python train.py --num_hidden_layers=12 --hidden_size=256 --num_attention_heads=8 --num_key_value_heads=4 --head_dim=32 --intermediate_size=1024 --vocab_size=4096 --hidden_act="swiglu" --norm="rmsnorm" --norm_place="pre" --norm_eps=1e-06 --positions="rope" --rope_theta=79500.0 --rope_fraction=1.0 --qk_norm=true --attn_scale=0.177 --bias="none" --tie_word_embeddings=false --parallel_block=false --init="normal" --init_std_qkv=0.0297 --init_std_o=0.0369 --init_std_up=0.0426 --init_std_down=0.0426 --optimizer="soap_variant" --learning_rate=0.00827 --weight_decay=0.0 --lr_head=0.00363 --warmup_steps=88 --schedule="wsd" --decay_fraction=1.0 --decay_shape="linear" --final_lr_fraction=0.0 --batch_tokens=32768 --max_seq_len=1024 --doc_mask=true --train_tokens=210300000 --max_steps=6418 --dataset="wikipedia_en"
Each number is 500 + 50 x the weight over its row's rms, rounded and kept within 0 to 999. Layers, rows and columns count from 0. Numbers have three digits each. The size before them is the row's rms in percent of the matrix's.

# down: layer 5 MLP down (transposed), 1024x256, rms 0.0426, rows 847-863, columns 0-127
# gate: layer 5 MLP gate, 1024x256, rms 0.0429, rows 848-863, columns 0-127
# up: layer 5 MLP up, 1024x256, rms 0.0422, rows 848-863, columns 0-127
down847 105:555464463503524492483490495589560473498421458487414393372563477461462473521556549611480612581476394496494478475526442450520474470505525520574549443547388523373469451520544525471588502438538563494534521564564510479445567536518519518477544565481581527567516511593582449567515523549597531480513539474474535555569449410591471515518462555419598474638447465522512424497492554450534470563545
gate848 101:500507482520521457421597495550471425531445463486472492597548518508545457524602586460456482466525442504476528433470574510455404423591550466441575524477547535548453430405484466468438477422482591468539509411493462586457570477419574553509480431548484454554488507469535478554567508431503518507480619428470550474557590380612498485415551471521506560496535597549517445544536577545461440548553
up848 105:470469598471540480476475435517471495390458569598545438460598578527540535530486439507568469610426529442478485538474422504472549526488556515481460495471527405479511486507471568566559469571543447569469526474518553508499465466501410531537508624494561520458483474508434510502473395546411501576521506411512525514434554580502471466535477521531488486564501540578465533524521497427482453457373
down848 099:537509432394436626495446478548584558580529475473406541509413468452496549548498529457470485487486434549553559415441548397462484497453521482543510494520472600488452473495537497490429488445437502484555478516487449510497496535585449494516527442567444505529486532445592463363468543486577500496471484558454407575506467523513499426437533514513497602509461510396552471503478450507518533487582
gate849 104:478553402475514585494497485537510510508507466494467424464517388410479460542520433538479576510404536473524552503476512546523537523524547525553481502466432549376514551498464602434518445479541504458465514390437417507472425460531489494403524503491503502551527513505475473424516354453519509415538516378544545458438560580465458525531498525488523544517439414480446543508464419578480518514515
up849 105:520553581408455560468570501509370515468543480479611437578527452460456496504545505505563470457363483565524494518485445540535530545481498472490491458521528548425481502515568546600505574475546450481414514515522540522560473498511491615503539440475505506533461511498505561506539479495496428438491563429478586552496487524536441476468544392554474563483491492462559580528554496440499405560536
down849 102:539555461563532493546362430541571459540542463575442609495441522530613526468477462533494633525579447487466493562515501438492496530489483533455449479436563463591477470477462482510562534515471490458575543533536435534466618513437515462531514505550502548427411481518485457507503532480506514537472469466413456434506479409441521511539554517447492485463477540492517403473488516522506539506475
gate850 087:435540545491472575571435474491522489596589655532444541512529459416558445495512538501568490478520447444540521478517445467530478531559471478516461475528433556468343494523434541464434568464433509476400468443520472533464487481518607448506516429576595544406528522536508430433541509504419490537488466432569574560509394545531500500552440517571491555578561441547530542457503488412493544515574
up850 091:535484528502558419538562505465466472333524486560502528426510454551460484526436365524475429583552531523528549482516547539510485474452510492577528500399670475514542482488558481544542475487576495505497564521521472471573517553539374489510463524530425489555546515512490629567469489453539501504475540465447487593506580492452456527493565487464514433446409506389512412547521538518496498487436
down850 091:470474426493448548476587520506473451557531613511513443432499366387491504586478496488561468437503533459492498515385456493514428563410497475516542462593372476459515567514449507501483473555379521539490457479502526538440540461531494358532555552481481460436405448531544433523546467604540465513509471386464494473540423510532477423523420444487534516518520514607481509503514451490483527455508
gate851 115:535554459432431502553510418489461507496516582526474433421556479539523536424551494533475438461481474481453478476560473395550463526567486447456514448503578551520531396484536520543512527569491593472510503467521496592511523511499602492501505486478606601534527477520407482452429486469469514592463558499558536479403583563590524478487522487576488504468449477565530417455647583474554490462471
up851 108:440483493560480471460519538486550425560376523486498520588512605398455503563506474490481466470418466480470610518473482540519470534454434495495506560564525453567535472490546571506408477458497542502465462524547549492539571495481421486430466486496524493508472540534483514556493497599436440468565391502388544573540400465443524547575520584533557576530516553433484556416499546466538540476559
down851 111:547461513566502521517448579564524523498402549402541497529467535418591525478442466500470578479502485556476577555467396519520450649454542560482471560410501451500519542465485529474454483488458403569536457559456510549460538461587482485493451436493514450541490553549485459543518532599464502437560450463473506497432410487455461561452511497493516624528568519481442427493443408527478539569494
gate852 096:546539556555508490354572454522485468548427454460486435477431520515504497491542526522527512522464472524502517489514460477508549566492528464501532546541549456547478463530495499473515483545467524535551613437545410428417499475510576553530568537487451428543435500546525566460533522535546512565441495561485459559495427547496553469524614458524471442640515523499442484508477523493496577459537
up852 100:492500453491469531522460453547479424430447471459441648502515467507464542525511509511482553480523498474440508413537429443482488507479443471546471446451559459491590550551502419455599505448627557472486532473456474516437397486467529550424486493625503551479481541601630442540473549500514516420505464492545565537461489463502544413450415542455479552373510454515557481444626486551484422578505
down852 098:467437494408457589505569518400476388569536473450528549571412470457494567556422437486465527469407505456537526495453470548580457485500558428487487433452504457498479472525462600495528562447450466475522467502486464487457490542460583471426518573605495560442452595512535445465514538513458483486474607464450532555506419556431579460452437480424471562451505533453484500409532432511440461509462
gate853 106:510552461531497449572530510429504465436460583527472515444454513492442497556413434501539557418548516542499506549487500507518574497606580476458503530547503469489447529505532535444504553464499507567638524458541452462561455482496555486500483617476466574517569528524554484613532419510449571486559509403521547574492498461544474534472511455593543544431511511515486480543493492446519519532477
up853 103:445510587527513515392513533618467521512543505548548455501500494548588496496525454507473494599442466534527444410562477544503464499401450517576480523451454513533440503502422432479487411516482530440442433520457532538429525474512493537547485427546491413526446486438412525478525586476564452459419453578500509430540425479446587380505522498466439420555520457453501512577483498510503518490510
down853 104:534511564526531442544474551434463486452516519506562547488547456473479483437411578492516519575534568483517467540516530603514504499477494575473529564495461530432419475443478489490517502458486514469509477518512381526569513482570569502517449465518412550570512527453558451525601633536552485437548488512451579579455535429481511587445467512547525379518518528485420474473553467479537511563442
gate854 102:453490442493509412538443395449496514555491460512560447545438552437520594533522504583490438427570554513466553447458572503481561492437471475471489543452512533456486519491644619492482562517480431442461455445560444538488446412521509488478484457511445556439465529493494507507491555554495523492465473455486559497511541471525464567457458503477477472549476519607487395517454516473527510514591
up854 108:533495486469490560450531520563502526453585501514451568433491459545545526463435526489527545580468412519450402506510444537499427470518518478540544515561444535517538413518521507521516474483581569459545479526481538412547572598458451526513510565525602450594515451522533575505461491441468516430520522501591492510519535508477535415637622521535446563468539472454526561487507458510584493476409
down854 112:503428522534538520461472452523412505439610489531496532524461506470466636500465507530547479529475545529518404451487488488595502449485451518527491503493437514457529395541634616503510478533521525512460503466472497471496582525515441570479516526513574565555477464530560553526454449462444594438507500471564446491504601428526568447646536511489418585486534527565519544490423504481544530434430
gate855 108:583510399595472528460473525442426527441573459498527468558480534490580554494528488562508541426501574563490495558560423553509495428512558630512462523534549400500536426496494497526511477523443537451572510533493510523422505537480486442565495559511575586546441473434489477507477478521469562486550481508575500541449453453499502513543454639486559482496452453590442548555480470492554505574544
up855 111:575463514530504533460513454546446546528561543512529511524461569480567446540591520489500511480452613520513595428488562476483551516466489521425497506532484467538432483455392573434521530507471505499469408443491416555541538549508548504535556479454497545555453538391590454426415578522579543463524418516438543443601544336378435505513439597536494543511526540552486525476489498565572434475511
down855 099:525470570402517601452586538525427455516499449534536500514491538459565556511568503473466562499482481454472495417501640511548554374501506495491472490436490505534533427416543471484519542489469488593496429533554494571523481570545600474509543427528470422470477480505546525526528553537481526464510532487503534458586524420444540394601480542559529533501526489451507480517494530569492429479532
gate856 106:500512571465503541502478511418393567476515456522454453449500496519496527527583530495505442535512556467525586556438491399447444434467610541537454567519503526416518428443500558477515466547487573517387514558513445513452477512518524409527500557439517529520421467459476552432485472478488462501491385480564497459523395526531492528522453461547524473499471368410481483519442483499530496467568
up856 104:513531413419489448474457564495485438462561473513488495420524441512541550462482505406532501413650492505510510519574483485493559479502590600524487479498489466511426576451552466387561564379374512489550505615458541456484363499500495381587529479528504475561441489576495486495534479522477458530571448473557485454459470552587512555548588575492483490418518557506503540544461421578494538514558
down856 095:466486562515438515477452497532521536485521473471606551490472597434522462445545510599507544546438533518287517476463566460500508481425456491534532562550511561400543501540476528602494445561520472486455528456577484482576536538431506583524482475408468566398559565464554556484469464551530516543509521542482527499503487415475511524487460528474507402436537480459464427460644556459591482485487
gate857 104:505497425421548456510556506461543498523532484449502448411501462447497385446548516488503489501473482517543471448416512494527579510506483531477519520511554478523477506576616525475603527491457451443517575351464494615456565575442408571572466491501490452559453558535463558528562528596581566431594551468520456461491511469455482702479523526533512562559591505461470513388546541530521510479519
up857 103:513527460502554541528516467401561482547462546549451536490523534546523494535415561332555573376456523578531442560574453495493517602556554542408541526518428521481422515519480488483445554447572509374528468376475437539579530579536541446464507521462445544418520566557556481517504498584495500426559541520463534454510538546504526462510470579467458480426536457465480470521477485500558582455494
down857 106:534574513570519603459513551400532495484488534507486472549481490540490561516483394411510506482479503382549471527615428504503521459440502459450499554447476468461471555483479499473364436571570546499476512532585523438614510460537552428349515498433541549513575451537494484460522504541498498560476482431459570550542423465520429388525419542490488441432474523555502474561424441461501543494475
gate858 087:485513518557506451479537545600519558531525551526538483611545471488583501440504492481584538468560556502441544513450548498557495466548531394455422526534415455474461542447526519436481509604428478470490462560456526467532576444524531426516457462509452458521535470555495606536516546554552542575493495523544582602462623523483547601567532499586466486465503656509546451463531407489570541513410
up858 093:506504458544494497498474523540458543555498554427489537540479425571576437497512523519503524480522574506492511532521483523474519504567526442426522515554512470482570570499506550537511453509518546468353466542538554534565586456527494582550462525583491512365603476379564570460452476466491633500522340583552561578503456402499467562572500417451470429442575554499382393481501467501450559467467
down858 105:434385503521459565520531440549468478441500483441550563553446425439470486508543532509505495511450569513441552460565494445481576495533484528453513463534538472533554587595532508591513423491513520584560493585471631486529457514429504534516569484593494480432533539482553488444453432530453583521392458500568565555491408422498484456503451485382422484406571522396439499502568502540520485471487
gate859 106:434572437521543498511449535566519491527434505568585559508559485437484403453556425500480505440500493446513497431556502400562529467459538503378430482469394466490468502516435543506520585564506458471491499460492460392484464509529482530490465513524495539538530438477479534525497486485496543589486443549549484496435476351504510522522442411488437567575546528522575435513565468520567571403510
up859 111:531501514432489428414442414429469461507539532487413432553443431501539550488477487459547532493500526471473503501448456452511547455465496463564497509466547529411467433440612421455442557448466519517577537539467515572454578509479544588540422411478491408544474566541605492494535456495476527484479494443511503485533501413579470490475493539578580595417475590434440500503395516527521369553565
down859 108:453499498445551464451423450530452500475411514509520476532550440405573510437537503519531481451543520489495538475518385460530570445486495485523480532500437531458488402426461476448492545510509486497543488553489468464503616459504489597512483469549556602586456480512524513520466466481495659578503491554524439376484506341534511504490506464520499598507530585461555457540404483531591472435588
gate860 095:492389478535541460464553481476473519611475513478490529442489491442498545483536493605554460557591493497521497498548516478467552499453519543426454475485515570431453567429479561514540478419593523472477561486565485495492464558487498507544475441506414511525470455544487520489486562549516554534559365577485539534485493376472604496507430444391519385462517464589505527446506453454483571496418
up860 106:431455590501550581579504512539521383405447459501443526433495448507494511539554554490542573506467550494506533532435486482515459548546504516513563544512498575483461408520541452414464546404555459470460547531405545593448547434554457424520490524455494497472522530531485536484482534451489461576537470405448459462575474538493455542458498540551502587499430533466547453449493518532474452394500
down860 106:487498531572569508496511466481471459378412521501493559460502535504460477538461536543527549596436562497548501493523491449460503552487508507487474425512437490401436451460561422482503537449559474487451448544485502488471533430462429475486471517434490535523489535563482580491487513461497491580532545486365594540496422492508513529472517558478533497410433544494511469502523509473485539421451
gate861 093:458501373468506432482480526451557499436531621491521434439386506576479485514498460471511495469488489553505551575513505481555468523479548555548498441495477527462484453401561492389527476505554430551610504402526430490477476479506497616497424630622472559487539516521436519549536565496473547467446430472473500443585525506446551503521584428581491539525458496482432461464491458521440491472473
up861 103:583523487492504581519548472502435550557550520542496469524461507494447542551490535483516484491505527512529596455464425431446487525439431451450464534449507522542471541590417544500409417469559539413514627443546497589508544517573428492573416502452513517433498555478394472469563546494565448490567501458477539363480361498507529384502419552513547505498572500523432547489534537418417491533625
down861 103:485467571521516515533594486516469485531499530510494469490459486438471487514520536436533521522469488482517641424442429477534512465529442487531515536437525526526491462588421455534566416510514446477495561555443492604483546462620433567618432433441471428476574567459474525450418562453542465496539439448451514447457533432574604487497406434523479550503616446559409462505486585429418532511502
gate862 097:572558437433482478515457567495518576544424493491533537532530490523514526467377611520479455477444519454481473514552507554468516505499506539570479535498520496550513575465568503491453511502517547460468608569474476544573392507501413480537439483505414482514533447585449486472520505523457523553496420444497466587545546428432528471539489503449531469493562654522456566542509366449530537514422
up862 097:436579501539530636451536453446471477465580464528568522588441466530386488511520495486503435503448542525488469535500456561478508498522461408485394553480455429471397500549395452512490509535535442528464469422559513455534445511552467532458469611487493506534586536452573468509558485578441474508495488486485497448454492597441509512596530498504546574456584491400540551481448547516494493520510
down862 095:502541558548464418523452471557559418480513604438462567461543439488525458431551610565553551531506524518569446546529546438584435487556485475489477517547564481533495488459507562486585535442548415528510572506449497571483475560451443525514488532531480359561506475458553499498581581530554492545520514509458517495484462476397433551460445467545617451577451445475525568479476510575505520486456
gate863 094:371577565453464380522497492476429526559561607497489521510516602535495538467548449557473498552559491513524443432525480475381469500546521561568456478536521365469537565513448551481505486545508578479444418421427494557439582461534471430546575525451492509447454488476535505471498465468524544479522419449515527522509544425510429508613474533477538513471506453480512555508495407540558434483522
up863 093:470499494524500518588509485539565403466497514535486519506399473518532455487522498552479532484455452572463508580449532493407520529551496542532523479434485516635441491507465522453508526441503487473513559496429509598474517517508525475576401409537583442529568414517473481585520533573587494539522531475473469491510389395525549498541435494529493450510510465481539573405443515507456517496529
down863 091:543576403537527553516524503556522433466435502551506451533460553433501467570570491571597466595413537450614447459441558451486514610397532424417496531469498523489541450472428494530526567549478491395506520493540514486567516484471528476481366518542465537504483533419553422516526567541348477476541514485498495487536531523598509553521479598521599461463496520564451502367540467454475533415529